{"n_layer": 10, "d_model": 256, "n_head": 8, "n_kv_head": 8, "head_dim": 32, "d_mlp": 1024, "vocab_size": 512, "activation": "gelu", "norm": "layernorm", "norm_place": "pre", "norm_eps": 1e-05, "positions": "learned", "qk_norm": false, "attn_scale": 0.177, "bias": "none", "tie_embeddings": true, "parallel_block": false, "init": "trunc", "init_std_qkv": 0.0221, "init_std_o": 0.00493, "init_std_up": 0.0221, "init_std_down": 0.00493, "optimizer": "soap_variant", "lr": 0.00417, "beta1": 0.95, "beta2": 0.99, "weight_decay": 0.1, "lr_head": 0.00836, "grad_clip": 1.0, "warmup_steps": 200, "schedule": "wsd", "decay_fraction": 0.721, "decay_shape": "linear", "final_lr_fraction": 0.0, "batch_tokens": 131072, "seq_len": 512, "doc_mask": false, "train_tokens": 428700000, "steps": 3271, "dataset": "wikipedia_en"}
Each number is 50 + 12 x the weight over its row's rms, rounded and kept within 0 to 99. Layers, rows and columns count from 0. The size before them is the row's rms in percent of the matrix's.

# layer 6 MLP down (transposed), 1024x256, rms 0.118, rows 431-485, columns 64-127
111:35 33 72 59 50 47 40 61 60 55 38 59 39 62 40 43 61 33 46 36 52 40 62 74 34 71 58 51 48 54 62 45 31 43 61 39 56 50 38 64 54 49 42 30 72 46 72 55 58 62 51 51 64 51 49 66 48 45 35 44 74 36 44 37
107:48 61 60 49 16 40 54 40 41 28 48 38 40 52 65 42 65 22 48 33 41 34 51 43 52 55 39 36 45 39 60 67 44 36 41 52 38 56 23 48 50 30 68 47 61 62 50 75 42 40 63 46 49 28 52 69 69 61 61 47 48 55 59 54
108:51 57 49 69 47 62 50 76 50 30 42 58 32 40 64 47 48 59 40 27 46 59 44 64 27 35 49 48 74 46 51 46 75 58 85 58 42 58 64 53 49 52 61 51 25 46 71 32 52 62 50 58 64 69 43 33 30 46 72 38 52 53 81 63
097:46 46 61 60 41 64 38 41 58 38 28 45 40 65 50 41 51 43 54 45 46 30 50 44 48 67 54 42 60 59 47 46 18 51 41 66 50 52 48 36 40 58 32 51 30 74 47 59 55 62 29 47 56 50 53 51 53 31 64 41 68 56 24 65
101:56 30 56 31 46 21 40 42 32 41 61 30 51 38 36 52 49 26 39 26 65 50 38 55 47 58 51 60 56 41 42 50 55 43 43 68 57 46 56 53 59 29 47 74 65 42 50 44 64 47 60 50 53 21 39 43 67 36 40 48 49 38 71 66
087:42 33 40 40 60 35 65 45 57 54 39 52 33 57 63 45 54 38 50 44 54 35 56 43 51 52 45 47 32 55 33 44 32 68 37 54 38 54 39 48 78 32 22 69 55 54 28 39 35 57 60 61 34 55 60 32 50 62 49 47 54 51 33 50
101:62 44 61 49 58 35 55 36 63 40 26 49 63 31 62 54 47 52 68 53 65 36 42 61 47 64 68 50 60 57 70 52 61 69 67 62 27 59 57 43 42 63 48 53 58 59 52 55 58 44 36 47 31 35 39 50 45 52 61 63 70 35 41 58
102:70 65 44 58 67 73 43 37 48 62 34 40 57 43 73 39 34 79 52 46 37 62 71 57 71 38 44 54 64 48 27 62 43 58 61 29 42 59 57 75 47 40 64 51 45 67 60 67 45 67 42 37 45 51 56 58 34 33 37 77 52 38 33 24
096:60 58 45 52 47 67 41 62 44 47 45 41 41 38 43 41 60 52 47 66 45 64 55 76 62 68 45 55 42 47 81 48 58 37 48 48 57 29 67 42 44 57 40 39 50 51 49 36 66 69 25 31 39 52 36 44 25 43 54 43 50 43 80 33
092:58 34 46 64 53 32 41 66 36 57 51 42 49 48 29 55 62 43 45 47 52 54 49 55 69 54 64 50 45 62 40 30 36 43 44 62 40 44 47 53 62 51 48 53 68 62 40 48 46 51 60 40 57 74 52 38 45 49 51 62 56 68 56 66
091:49 51 53 45 50 39 51 52 58 40 26 46 46 50 36 53 45 61 49 53 42 53 63 67 38 57 51 60 40 38 51 49 36 64 08 72 41 35 38 81 62 57 44 47 54 65 30 57 48 46 50 52 48 54 42 77 54 30 32 57 74 48 49 55
100:50 40 70 38 75 52 51 47 35 47 74 36 40 52 39 74 20 54 44 64 39 55 55 67 42 48 40 44 49 34 36 53 50 62 55 50 48 51 57 55 41 64 41 49 32 44 46 46 48 37 53 45 57 55 69 40 28 38 29 60 48 55 34 59
102:76 42 41 54 37 58 43 47 62 51 50 37 59 36 36 53 36 36 39 51 43 51 52 51 60 40 57 67 34 64 55 38 29 63 50 59 32 56 67 45 35 58 57 45 43 18 42 40 54 37 63 38 56 34 40 48 43 74 73 44 53 34 47 76
106:32 56 65 39 43 57 54 54 61 60 43 46 50 37 41 73 41 37 35 62 46 53 52 32 37 52 39 50 62 46 50 57 42 51 41 73 21 72 36 47 48 47 60 49 64 54 45 39 25 31 21 39 55 53 58 75 67 31 74 49 47 51 59 29
092:47 59 38 42 59 49 71 56 56 71 45 79 31 45 42 59 46 64 42 47 70 42 64 65 63 36 59 68 42 46 33 72 56 45 45 56 32 63 51 32 45 65 37 43 56 37 59 52 55 51 32 39 51 63 37 45 58 59 59 46 58 38 64 48
090:35 67 57 75 39 54 58 30 52 45 52 36 34 27 40 57 27 47 45 49 74 52 36 53 38 32 53 53 52 32 60 31 45 43 36 45 39 58 51 60 49 50 39 41 64 50 50 33 60 72 72 50 52 61 68 66 65 39 58 56 43 54 55 71
102:49 47 43 60 63 44 66 21 40 37 36 34 72 74 51 60 36 78 42 55 44 46 44 54 63 39 73 53 45 25 58 62 44 47 55 69 74 27 60 63 43 56 41 48 55 46 45 64 54 56 55 41 40 59 50 49 47 40 62 53 49 45 58 65
099:47 58 60 55 46 52 38 57 48 40 52 53 56 45 24 31 47 64 50 56 70 41 40 57 50 46 55 65 56 50 65 20 52 56 60 56 30 67 42 39 49 50 57 67 57 51 44 51 51 44 24 57 46 57 38 27 61 50 25 39 65 35 66 73
088:63 50 60 77 54 57 36 47 25 53 15 45 52 46 64 68 65 54 46 51 44 57 55 53 54 63 52 47 53 38 38 45 43 62 50 56 52 42 59 54 42 51 82 43 53 35 32 36 50 72 71 55 42 53 52 44 37 43 49 49 56 48 32 73
101:46 45 74 39 27 38 48 24 64 64 69 47 73 48 57 39 70 57 59 47 59 59 64 50 29 50 52 47 29 46 45 67 44 53 44 62 62 38 31 75 59 60 66 35 31 62 53 40 46 29 39 29 39 35 39 52 55 44 41 39 34 36 54 51
101:61 74 63 66 67 72 39 54 46 58 40 49 82 57 34 49 57 45 36 58 45 50 37 61 32 54 55 60 57 24 48 67 47 46 57 57 39 48 48 25 62 61 49 52 30 46 55 54 48 29 61 57 63 54 52 35 63 39 50 50 42 52 53 50
087:43 25 44 52 53 36 44 54 53 37 57 57 55 49 72 56 55 58 46 36 39 49 26 50 67 30 34 45 30 22 34 36 48 64 70 48 77 53 44 51 48 67 55 76 62 45 57 48 61 72 57 49 49 45 42 53 55 66 50 35 67 69 55 60
107:58 32 36 47 35 39 34 53 49 36 41 55 36 61 47 46 49 54 60 44 48 42 46 41 46 55 43 32 00 56 57 38 28 58 40 37 39 60 59 38 61 42 42 56 62 35 35 61 48 49 57 62 61 79 55 48 44 63 47 22 38 47 45 52
084:61 51 37 43 44 45 57 59 36 57 66 55 64 40 43 51 51 45 67 30 49 41 51 59 45 21 47 52 59 46 56 60 49 48 47 78 58 59 47 58 46 30 34 67 71 81 26 49 48 67 65 50 43 71 49 54 33 54 60 50 56 42 50 38
104:60 36 77 36 42 56 40 63 41 35 55 58 57 51 46 67 45 44 49 68 56 79 59 49 33 55 44 58 60 54 62 65 50 60 49 48 45 59 64 53 37 54 48 59 52 58 46 49 52 58 55 48 52 48 83 47 50 37 60 64 45 32 72 42
099:57 52 45 50 70 52 47 63 57 63 52 77 42 54 47 73 53 49 47 59 62 56 57 50 64 26 54 49 43 55 68 38 66 46 58 56 47 65 47 40 64 51 52 44 66 43 33 32 34 07 49 55 54 63 52 35 40 53 43 42 43 65 54 50
118:36 42 59 50 58 51 45 51 37 56 66 46 66 38 33 51 23 38 62 43 44 33 64 39 41 40 55 41 55 51 48 49 43 68 59 54 35 42 44 56 43 45 34 41 64 40 53 55 56 62 67 51 53 28 43 34 61 39 30 41 44 37 65 28
107:45 40 40 49 52 51 52 57 61 62 29 32 59 67 53 38 43 68 56 36 30 59 43 56 49 41 62 43 50 41 49 61 33 52 54 64 74 60 45 64 47 46 57 39 39 50 33 58 14 40 60 51 38 43 40 54 70 16 46 44 64 43 53 40
099:47 59 31 46 74 57 36 44 49 43 60 38 46 35 50 50 58 37 42 41 43 59 53 45 70 52 46 51 39 36 37 42 32 51 55 55 46 69 28 54 42 59 35 47 45 28 74 47 49 44 37 44 45 50 25 52 77 50 61 70 46 17 53 30
094:57 63 67 51 44 54 42 54 41 64 59 52 61 39 54 55 40 48 45 54 69 55 33 52 41 53 48 39 64 47 48 46 92 69 31 43 68 55 58 41 51 47 39 59 49 22 55 50 43 61 49 48 41 35 61 58 43 48 66 46 39 53 45 66
083:41 39 43 40 70 59 51 40 22 58 58 52 50 28 73 53 38 52 53 41 56 56 48 57 30 38 58 54 50 62 60 56 53 55 59 55 52 60 31 66 48 30 54 42 41 51 62 33 58 35 53 43 59 39 58 37 58 54 46 23 59 52 55 46
097:44 49 47 42 41 68 38 59 42 52 58 70 66 44 42 53 60 61 45 59 71 17 62 30 43 42 46 57 39 41 50 42 52 42 43 46 37 46 57 15 44 59 67 44 47 64 26 35 33 43 48 52 54 58 48 54 26 51 43 34 40 55 49 52
101:72 74 36 39 65 39 53 54 58 41 58 38 67 37 44 36 61 53 59 04 58 60 49 52 54 56 40 53 69 45 39 43 57 41 39 53 70 45 50 69 49 70 65 67 67 57 40 59 53 54 47 63 39 42 60 62 41 49 46 64 56 43 43 52
091:41 66 43 30 82 67 67 50 46 45 44 38 62 44 48 41 32 65 71 42 78 21 39 35 72 53 58 51 49 60 36 48 43 37 28 64 51 65 27 48 47 48 49 45 13 50 55 44 35 43 77 25 70 55 58 27 52 50 33 57 41 55 48 40
103:69 51 46 55 44 55 43 52 64 62 23 38 59 60 46 37 67 40 74 29 52 64 34 39 36 47 48 32 36 50 37 41 52 59 50 36 44 42 64 54 45 51 51 45 58 45 38 31 49 65 61 50 67 66 42 65 37 36 49 28 59 63 64 47
087:52 27 58 62 52 63 53 52 35 61 64 42 50 42 62 65 54 63 35 23 53 54 46 54 44 52 65 66 71 53 49 68 55 58 53 43 47 54 59 49 43 47 49 56 47 74 45 46 37 42 38 41 64 40 66 51 54 42 50 42 53 45 41 49
099:27 63 52 49 70 58 44 47 54 60 32 63 62 46 51 59 63 35 50 56 66 32 39 54 48 49 44 62 65 59 51 46 27 68 49 52 59 60 31 68 58 43 51 34 55 83 47 37 46 41 50 39 69 68 48 57 47 54 61 50 34 22 62 30
086:50 33 50 62 58 40 73 65 51 42 44 37 30 57 58 50 50 69 65 51 41 53 66 65 63 26 41 69 70 38 51 26 31 54 54 47 38 67 33 69 66 53 54 51 46 56 57 45 51 43 70 28 41 59 66 79 46 42 39 55 64 30 66 65
108:51 60 32 50 43 49 43 45 73 47 27 72 53 62 55 45 27 38 38 33 65 41 44 51 50 40 63 56 38 65 51 33 78 64 44 51 62 34 58 66 46 55 38 37 58 53 42 64 35 36 45 39 60 41 57 35 77 54 56 51 66 64 46 53
088:22 70 24 42 36 45 75 51 29 63 40 57 64 36 52 56 48 47 42 44 33 52 65 58 61 46 25 51 35 23 32 48 51 48 60 65 52 42 48 35 39 47 65 70 45 35 57 66 36 40 77 52 56 47 55 56 51 67 51 55 30 69 30 56
108:69 54 48 37 73 51 45 68 56 39 37 68 63 37 53 51 33 45 58 51 57 75 66 56 60 41 49 58 52 49 64 43 43 56 47 32 43 50 25 56 52 55 73 52 45 59 51 47 62 62 57 46 48 56 57 40 43 46 63 35 57 38 40 50
116:39 53 47 41 33 69 61 47 43 71 60 53 56 67 55 52 32 32 49 72 53 39 28 63 48 57 37 38 41 50 47 54 35 43 46 49 57 62 50 43 39 39 67 70 53 73 61 44 29 40 57 31 33 52 67 51 50 61 67 60 67 70 76 42
092:40 35 47 34 57 34 48 71 56 48 51 58 64 73 26 23 53 65 51 47 45 31 60 49 64 67 63 43 54 51 50 53 65 40 34 60 65 53 46 60 61 42 49 59 58 53 59 34 33 39 50 42 40 56 56 40 50 41 52 51 44 38 53 44
092:83 38 59 54 22 70 51 28 52 41 78 47 62 52 57 39 37 53 33 59 70 40 60 43 39 57 39 54 43 53 37 47 42 43 65 55 46 44 38 63 56 41 50 38 26 52 65 53 47 38 83 50 36 44 61 56 59 36 52 32 40 42 43 55
099:46 62 59 37 46 56 41 48 47 50 54 60 48 46 35 56 53 34 48 81 51 77 65 57 83 32 68 49 33 45 51 59 41 38 41 58 65 57 45 42 31 46 36 69 45 78 57 42 18 54 32 47 52 57 56 65 35 43 40 60 40 48 38 42
097:67 77 39 52 50 50 68 43 63 47 40 53 53 42 49 39 72 35 56 53 37 49 63 71 36 51 55 54 69 34 50 60 38 59 44 60 65 59 34 43 62 40 68 66 53 54 62 39 54 44 64 66 57 56 42 88 45 46 50 19 55 38 69 40
106:38 57 50 28 63 36 58 32 54 48 71 54 68 32 53 36 53 51 46 45 44 60 45 52 59 45 63 56 66 48 62 59 44 34 47 63 45 36 53 51 55 55 63 50 58 61 32 42 62 48 39 27 47 41 46 49 26 52 47 75 62 63 63 69
104:56 65 59 74 49 59 38 31 55 44 48 53 48 62 52 60 48 70 62 56 46 52 53 79 40 44 49 50 56 52 39 53 34 59 63 49 26 50 73 22 40 60 70 69 60 43 47 38 51 35 45 64 57 47 32 23 55 56 55 57 47 51 58 68
108:43 28 46 34 37 22 52 53 63 49 46 51 45 62 46 55 63 54 56 42 45 49 42 43 59 58 48 62 26 45 62 58 53 73 51 67 52 44 56 57 59 55 47 67 69 59 24 42 49 40 43 38 57 61 41 50 38 37 47 51 51 54 40 57
110:59 53 64 40 40 52 71 51 38 70 47 67 49 42 66 35 64 40 27 58 60 44 39 48 60 52 66 74 44 49 61 61 33 46 61 40 67 36 34 32 47 55 71 45 63 66 45 44 61 37 46 55 42 44 58 54 41 58 51 28 50 44 71 27
091:43 38 58 43 51 37 25 57 84 56 57 38 59 58 35 35 58 54 56 36 47 53 54 54 42 52 56 63 44 49 30 47 54 62 47 44 51 42 53 52 36 52 44 33 14 34 46 66 24 60 50 49 46 27 57 59 42 59 34 62 48 27 43 67
096:55 60 59 53 54 65 40 42 32 52 66 31 50 51 56 68 35 58 30 50 64 74 40 55 63 52 58 44 63 41 47 39 46 54 47 62 34 36 48 56 33 41 33 56 45 60 35 50 32 54 71 74 77 58 57 62 60 57 73 33 47 67 43 34
093:40 33 32 42 58 55 69 51 61 46 52 52 56 70 57 37 68 71 50 52 55 34 50 56 49 62 28 60 36 64 52 55 51 64 63 27 48 50 38 55 47 62 19 48 35 30 47 45 63 39 49 33 54 44 46 51 52 50 71 38 57 56 26 42
103:45 45 50 51 45 71 52 62 51 53 42 65 69 64 54 59 25 57 53 38 64 72 46 56 46 26 37 42 31 62 69 51 26 61 61 58 68 37 39 57 53 53 60 31 34 71 60 69 28 53 46 38 40 46 55 41 40 61 46 31 37 34 36 35
094:76 46 64 69 36 28 53 37 53 39 63 56 68 50 45 68 39 59 46 76 56 63 36 44 62 60 54 58 37 52 57 41 58 66 40 47 36 60 58 20 66 62 33 38 52 28 41 54 60 67 42 52 50 38 51 40 52 51 50 63 46 59 50 34
# layer 6 MLP up, 1024x256, rms 0.132, rows 432-485, columns 64-127
105:50 50 51 63 39 56 34 55 44 59 48 71 55 40 45 68 40 52 40 45 45 47 77 53 27 51 52 56 55 58 64 52 58 64 51 71 55 54 58 60 53 32 43 50 40 45 32 60 43 56 52 74 40 44 45 43 47 64 54 43 48 45 42 72
103:48 45 65 61 67 45 51 54 62 54 45 46 67 51 26 37 41 44 39 35 33 70 48 67 59 62 60 35 61 58 40 59 41 66 32 71 58 49 54 64 32 75 49 43 38 42 71 65 52 54 59 68 51 40 55 60 54 15 38 55 37 33 40 46
094:46 45 75 38 64 59 53 38 44 70 43 46 45 44 49 62 50 43 46 59 65 64 51 59 55 31 49 57 64 52 47 57 49 60 61 57 63 56 69 59 55 39 80 57 35 62 48 40 38 31 69 61 31 39 29 43 29 68 22 46 31 67 42 49
098:71 61 47 56 45 59 25 57 55 48 35 56 53 46 53 71 37 61 39 51 30 40 46 59 52 48 41 33 57 55 31 60 33 57 37 69 65 41 52 63 68 34 41 54 31 67 35 31 53 55 40 68 36 52 53 65 58 49 23 60 27 47 17 38
092:42 43 55 60 25 54 64 42 49 51 42 66 54 57 52 50 57 54 66 52 46 71 39 54 44 54 23 58 52 36 37 54 58 59 39 65 57 57 55 40 54 65 49 54 39 51 76 44 68 60 46 62 45 52 20 53 43 50 49 46 37 37 67 45
103:63 60 57 54 41 61 63 30 57 68 46 32 45 57 52 55 28 54 41 42 36 53 51 46 74 41 49 45 46 26 55 52 60 65 50 39 49 44 39 21 76 53 52 38 56 31 35 46 49 47 37 44 51 47 62 54 51 49 59 47 56 82 56 58
104:57 44 54 53 37 56 63 46 47 41 62 79 34 73 57 32 48 65 25 45 55 44 66 47 50 51 49 54 50 66 52 37 66 32 58 64 59 53 47 53 73 41 33 53 60 36 40 39 53 32 39 54 49 66 54 46 53 44 50 39 57 61 83 73
095:58 57 45 66 53 65 37 69 38 51 53 65 28 64 51 39 47 46 49 62 46 78 39 46 60 59 59 46 47 48 55 59 68 47 57 35 70 38 53 59 48 38 65 70 83 64 47 63 39 25 54 36 67 63 53 56 45 62 45 41 32 55 56 47
094:70 56 41 43 72 38 58 41 51 68 63 72 25 48 73 37 52 59 76 45 62 40 37 33 50 64 54 44 80 39 34 39 59 48 67 57 61 57 26 61 36 36 58 35 49 57 43 43 58 39 61 37 52 53 71 30 54 61 55 50 51 40 42 37
095:51 37 67 42 43 80 62 55 52 59 60 67 39 60 59 55 52 42 57 47 63 30 56 68 47 64 57 48 33 50 57 63 65 54 61 46 53 59 52 61 39 40 57 59 57 28 76 57 34 29 31 51 38 39 67 60 57 36 69 33 37 48 36 62
102:64 41 58 73 62 67 72 71 45 51 63 71 35 67 62 50 59 44 59 52 55 60 40 47 59 32 39 59 58 61 58 55 24 40 67 69 48 47 37 52 67 35 29 57 57 54 54 50 44 44 44 52 50 45 57 34 55 48 51 59 51 66 48 51
099:46 42 40 69 51 61 78 48 46 51 52 61 34 63 39 67 61 49 62 55 44 51 43 56 66 63 66 54 62 56 55 71 63 47 54 29 47 35 50 67 56 52 55 56 74 53 46 62 40 43 13 36 46 33 26 53 51 69 58 47 44 41 75 53
092:50 21 50 76 33 57 52 41 51 47 59 57 48 55 55 55 38 58 46 43 44 57 64 54 62 53 42 34 65 70 50 48 60 60 54 31 20 72 61 65 37 56 40 30 44 44 43 51 47 70 63 46 47 50 66 40 41 52 71 39 49 38 43 44
097:29 57 48 76 59 59 41 68 40 35 54 59 61 50 46 39 71 42 61 34 59 64 38 45 42 44 42 21 56 75 56 44 48 69 52 30 57 43 63 57 53 38 44 42 79 63 25 50 43 62 63 52 40 45 48 61 26 52 66 57 50 51 56 44
091:45 62 35 51 56 48 41 50 40 39 42 60 53 51 73 27 66 54 33 45 58 52 52 65 55 53 46 80 42 66 52 63 36 53 61 45 45 68 41 39 45 54 61 35 40 32 63 53 60 53 50 43 41 41 45 56 74 44 49 29 57 60 67 33
096:55 45 44 65 51 47 41 34 73 43 45 49 47 49 46 49 63 42 40 51 32 47 49 37 65 51 63 29 48 80 52 48 40 50 34 58 50 50 38 56 46 53 53 43 55 57 57 40 67 49 52 73 48 51 56 75 40 56 33 42 75 60 50 42
100:58 46 58 69 58 38 52 29 86 54 48 78 46 48 54 50 44 48 37 37 62 52 67 57 61 66 69 42 55 44 51 61 42 46 47 35 54 55 56 50 46 44 55 29 49 57 70 31 60 44 34 38 33 28 30 43 46 61 39 52 56 37 48 33
089:33 19 46 41 50 42 43 49 73 60 40 63 45 46 47 69 30 34 61 53 46 60 41 47 52 48 34 60 59 58 75 54 63 35 60 58 49 27 30 36 52 29 45 70 62 59 50 52 60 40 53 54 38 42 62 61 58 56 46 50 31 61 64 53
102:53 41 44 45 72 59 53 38 29 36 27 58 49 64 66 62 17 42 39 39 38 51 67 40 74 46 59 55 51 44 53 53 43 50 32 34 53 41 40 61 50 28 59 53 65 43 53 65 58 30 45 43 60 54 47 54 52 53 48 40 56 66 44 55
102:40 38 41 53 50 65 65 44 57 59 52 68 29 62 32 44 49 46 35 61 46 38 30 53 53 32 20 60 60 31 59 51 41 49 49 23 43 56 56 54 54 43 62 51 38 53 61 27 60 48 61 57 63 27 55 79 44 51 72 35 73 60 49 48
092:38 71 57 62 53 52 54 61 43 51 64 34 49 56 36 42 64 33 44 48 59 59 70 59 60 49 42 53 41 46 59 79 59 53 47 47 54 65 34 61 37 42 62 47 26 59 73 48 33 52 47 39 33 69 57 49 46 46 37 47 49 56 26 49
093:45 62 57 63 50 31 73 39 57 29 56 45 60 34 51 51 71 66 69 49 45 54 37 46 37 51 40 36 56 34 50 39 52 67 56 47 43 51 49 48 33 51 61 73 57 63 74 51 42 52 58 51 51 60 47 59 41 39 64 57 54 39 57 70
090:42 50 45 52 55 49 35 47 47 44 31 50 43 53 44 54 70 41 38 62 47 63 31 31 51 63 24 55 40 63 49 49 51 46 68 47 47 68 56 58 48 50 76 46 38 59 58 56 59 59 38 44 65 36 64 51 41 70 72 44 58 52 30 45
105:42 48 48 50 54 66 62 47 47 63 48 49 39 51 51 72 37 37 49 59 70 39 48 36 45 58 57 48 49 46 61 40 66 60 26 66 66 37 51 62 55 53 51 43 61 39 50 51 49 72 55 45 44 44 34 42 58 53 52 50 66 29 38 43
103:30 45 30 42 55 39 65 51 81 45 63 52 76 44 54 72 40 45 27 54 40 70 40 62 68 42 36 55 30 19 41 43 52 50 45 46 42 60 34 71 53 55 49 57 53 37 44 60 77 70 51 66 41 51 52 50 37 63 52 40 51 46 37 65
116:42 49 46 51 41 34 63 58 41 72 58 61 69 36 74 38 34 57 46 43 26 36 69 60 71 47 52 56 50 73 56 50 49 53 49 27 39 55 61 51 37 51 52 52 61 49 47 81 70 62 61 55 32 39 54 46 52 57 36 52 43 40 49 63
103:43 37 58 58 35 54 73 54 49 42 61 32 34 58 53 59 45 59 73 40 39 58 52 39 28 55 67 46 50 61 58 41 52 50 46 49 45 63 29 43 61 45 56 55 52 63 66 31 34 45 51 58 35 74 35 33 57 53 52 63 40 83 44 68
098:77 59 40 37 38 62 65 44 45 80 58 31 28 65 64 59 56 33 60 62 26 42 68 43 44 49 48 40 59 36 50 41 61 53 43 50 67 45 52 56 53 52 34 64 53 44 45 33 41 31 61 76 52 55 45 58 44 55 42 41 63 52 49 37
095:50 49 66 40 33 70 59 29 54 49 54 52 43 49 52 27 43 41 34 33 55 44 20 36 51 45 74 52 38 63 39 54 63 50 61 40 48 40 59 59 50 55 52 51 71 71 52 49 57 49 56 62 42 45 53 56 60 37 58 52 60 48 53 42
097:34 36 56 53 52 44 53 47 70 35 42 65 62 58 62 49 46 35 41 64 69 47 51 52 49 41 71 66 54 56 55 45 51 48 69 56 54 63 55 37 27 71 52 47 31 48 64 63 49 61 47 35 41 56 46 48 43 57 49 68 57 56 50 42
098:52 76 48 47 42 41 64 47 62 42 55 43 44 37 64 52 48 50 35 57 54 68 44 55 58 39 49 56 23 62 48 52 58 56 67 56 51 54 43 57 40 65 58 55 74 51 60 76 48 68 44 37 55 63 72 64 34 65 57 62 50 51 44 35
109:51 45 46 62 49 53 61 51 48 42 43 61 36 65 58 54 55 43 37 63 60 59 31 51 33 27 52 24 50 59 63 59 52 37 47 48 35 38 71 58 39 53 59 44 39 46 61 27 54 54 46 53 31 57 53 56 36 54 47 38 78 41 67 24
092:54 55 66 76 55 59 33 60 65 55 53 52 44 63 60 39 14 51 73 35 37 75 43 53 55 56 49 66 53 63 50 47 72 51 81 39 35 60 49 53 47 96 61 66 66 55 56 47 49 68 65 64 42 44 60 59 39 47 61 46 42 66 51 51
103:66 53 59 29 71 44 45 32 52 60 52 70 45 70 48 51 61 33 60 62 50 55 62 58 47 51 35 45 47 38 60 50 62 44 39 78 61 56 33 73 24 53 49 39 55 33 31 67 47 40 49 47 52 69 49 41 62 53 58 73 57 31 62 39
090:37 36 73 50 62 45 54 58 66 61 50 57 55 57 32 52 34 51 67 42 45 31 45 68 36 51 47 42 43 60 35 48 62 41 53 59 15 26 54 51 48 43 52 44 62 48 62 43 52 41 38 46 50 46 52 41 52 49 73 61 59 51 37 30
108:24 46 84 66 52 34 48 46 61 60 51 48 40 60 59 65 58 61 31 50 37 46 59 46 45 41 42 60 49 24 53 55 68 37 56 47 52 62 50 52 59 61 49 38 60 71 51 42 71 45 42 52 60 50 59 72 32 52 44 63 55 42 53 39
083:51 41 36 65 55 67 51 26 58 43 45 41 52 53 59 56 50 53 56 38 57 53 52 59 60 58 50 47 54 57 59 51 52 54 54 63 48 19 57 33 56 43 54 57 73 56 27 62 65 54 31 46 49 38 50 58 60 47 26 65 67 57 46 43
102:41 68 48 46 49 63 44 57 52 36 51 50 49 66 50 44 61 37 44 56 58 51 44 29 44 58 48 42 63 62 72 37 55 29 53 30 54 29 59 43 53 61 51 46 48 55 36 45 43 59 49 34 61 54 49 73 70 78 68 37 66 48 42 61
097:59 36 61 41 49 45 37 47 50 41 63 54 57 56 37 61 65 25 64 46 68 41 33 34 43 54 44 57 47 57 66 59 64 50 64 41 61 29 47 51 65 59 46 51 53 56 36 49 54 41 36 37 44 54 56 72 51 45 47 29 60 33 46 39
104:28 65 58 37 71 55 46 33 50 54 78 50 45 47 65 63 49 71 44 26 39 57 53 34 56 77 50 63 53 57 50 33 51 32 57 49 48 40 36 56 24 57 34 44 47 30 39 68 73 35 47 37 46 61 49 60 19 34 52 67 59 44 48 42
105:27 57 36 61 53 18 38 76 57 47 53 52 57 44 53 64 48 51 48 30 57 58 56 51 62 32 53 55 74 47 60 68 67 52 61 52 32 48 57 24 74 48 55 60 26 51 62 48 52 43 54 61 71 36 65 38 60 37 57 51 31 67 50 50
099:63 36 48 49 49 53 75 71 34 40 37 75 57 32 77 59 32 44 42 56 74 34 46 58 57 34 58 75 52 63 45 48 62 40 48 66 49 56 37 42 47 61 43 29 47 48 46 45 59 52 78 37 49 67 32 52 57 28 68 42 45 74 41 62
089:51 34 43 51 53 34 53 56 54 49 60 30 58 56 52 47 59 43 58 65 51 39 51 50 60 65 43 44 73 52 61 35 56 36 45 47 40 59 71 38 58 47 48 57 68 47 42 25 35 45 68 37 25 57 36 45 62 87 45 43 44 48 42 46
097:32 39 58 46 61 61 64 46 47 77 28 44 72 59 36 61 57 31 39 41 36 60 50 61 60 60 44 47 59 61 48 44 41 47 57 46 60 49 56 45 32 34 42 50 64 51 72 51 51 28 51 53 52 65 45 67 38 53 63 38 50 52 44 62
095:35 61 53 52 85 31 45 39 76 24 50 47 61 65 58 80 39 74 43 56 47 60 31 42 45 30 59 40 57 53 49 48 54 49 57 43 29 37 46 63 49 48 35 61 31 42 53 74 59 27 57 41 43 81 57 56 60 61 53 67 57 53 46 49
106:44 41 62 47 44 75 51 58 69 58 57 59 38 68 62 54 63 51 25 70 57 49 58 62 66 33 69 43 58 47 45 46 55 43 49 57 55 39 48 59 37 37 41 16 63 43 63 67 37 31 25 46 50 42 57 71 52 31 56 47 48 40 53 59
105:67 63 65 36 58 57 55 43 54 55 56 63 41 49 41 54 46 63 78 54 45 59 36 71 75 30 40 60 32 40 61 51 54 41 49 34 43 59 50 33 52 46 37 31 45 48 60 59 50 35 44 81 35 40 49 50 65 41 70 44 64 71 62 67
101:38 35 59 85 63 70 47 58 45 51 76 54 70 67 46 45 42 61 51 60 53 41 44 73 50 65 28 50 48 64 49 23 57 59 62 55 48 58 63 49 62 42 36 69 61 50 48 53 35 35 48 53 41 53 51 52 49 38 60 61 29 55 59 36
101:39 45 54 25 56 35 46 50 49 62 48 71 41 72 80 62 32 60 54 53 47 43 50 52 40 48 57 33 55 36 39 53 70 49 52 66 51 40 69 44 41 45 55 41 57 54 59 58 54 48 46 53 47 49 22 40 58 19 42 67 55 33 42 45
094:36 46 35 52 38 58 51 37 36 71 48 64 52 54 61 57 52 61 61 22 31 47 47 40 49 70 39 30 63 45 42 46 63 49 54 36 47 57 54 36 37 42 56 50 44 56 41 20 36 39 34 51 49 45 62 63 65 55 55 31 39 75 42 41
100:35 55 43 43 27 54 40 60 56 55 44 51 55 67 54 63 58 33 61 52 77 51 43 34 47 55 39 70 76 39 59 37 54 67 41 55 61 51 69 59 57 52 40 40 64 40 68 60 55 65 42 51 64 68 57 45 70 35 14 50 62 56 37 49
082:65 50 44 67 51 50 56 70 51 64 35 38 51 50 53 41 44 44 59 24 55 65 46 46 44 41 52 62 64 36 40 69 41 49 61 49 46 53 58 38 52 28 39 63 55 54 74 77 50 71 49 55 50 63 47 52 48 43 52 41 72 63 58 49
093:50 50 41 73 35 63 60 47 38 44 62 76 35 67 59 52 49 55 53 43 51 39 51 55 57 31 58 23 63 44 42 68 47 52 27 29 26 48 46 41 55 43 58 60 52 47 45 47 69 32 28 60 61 39 58 60 26 68 74 49 64 27 39 51
102:33 50 71 54 62 44 55 62 53 76 40 69 54 49 61 53 57 27 58 34 65 45 68 50 55 48 42 51 43 27 42 47 49 34 56 71 71 61 31 60 55 44 64 41 50 54 61 48 42 47 49 47 39 60 70 67 45 63 56 62 21 40 47 52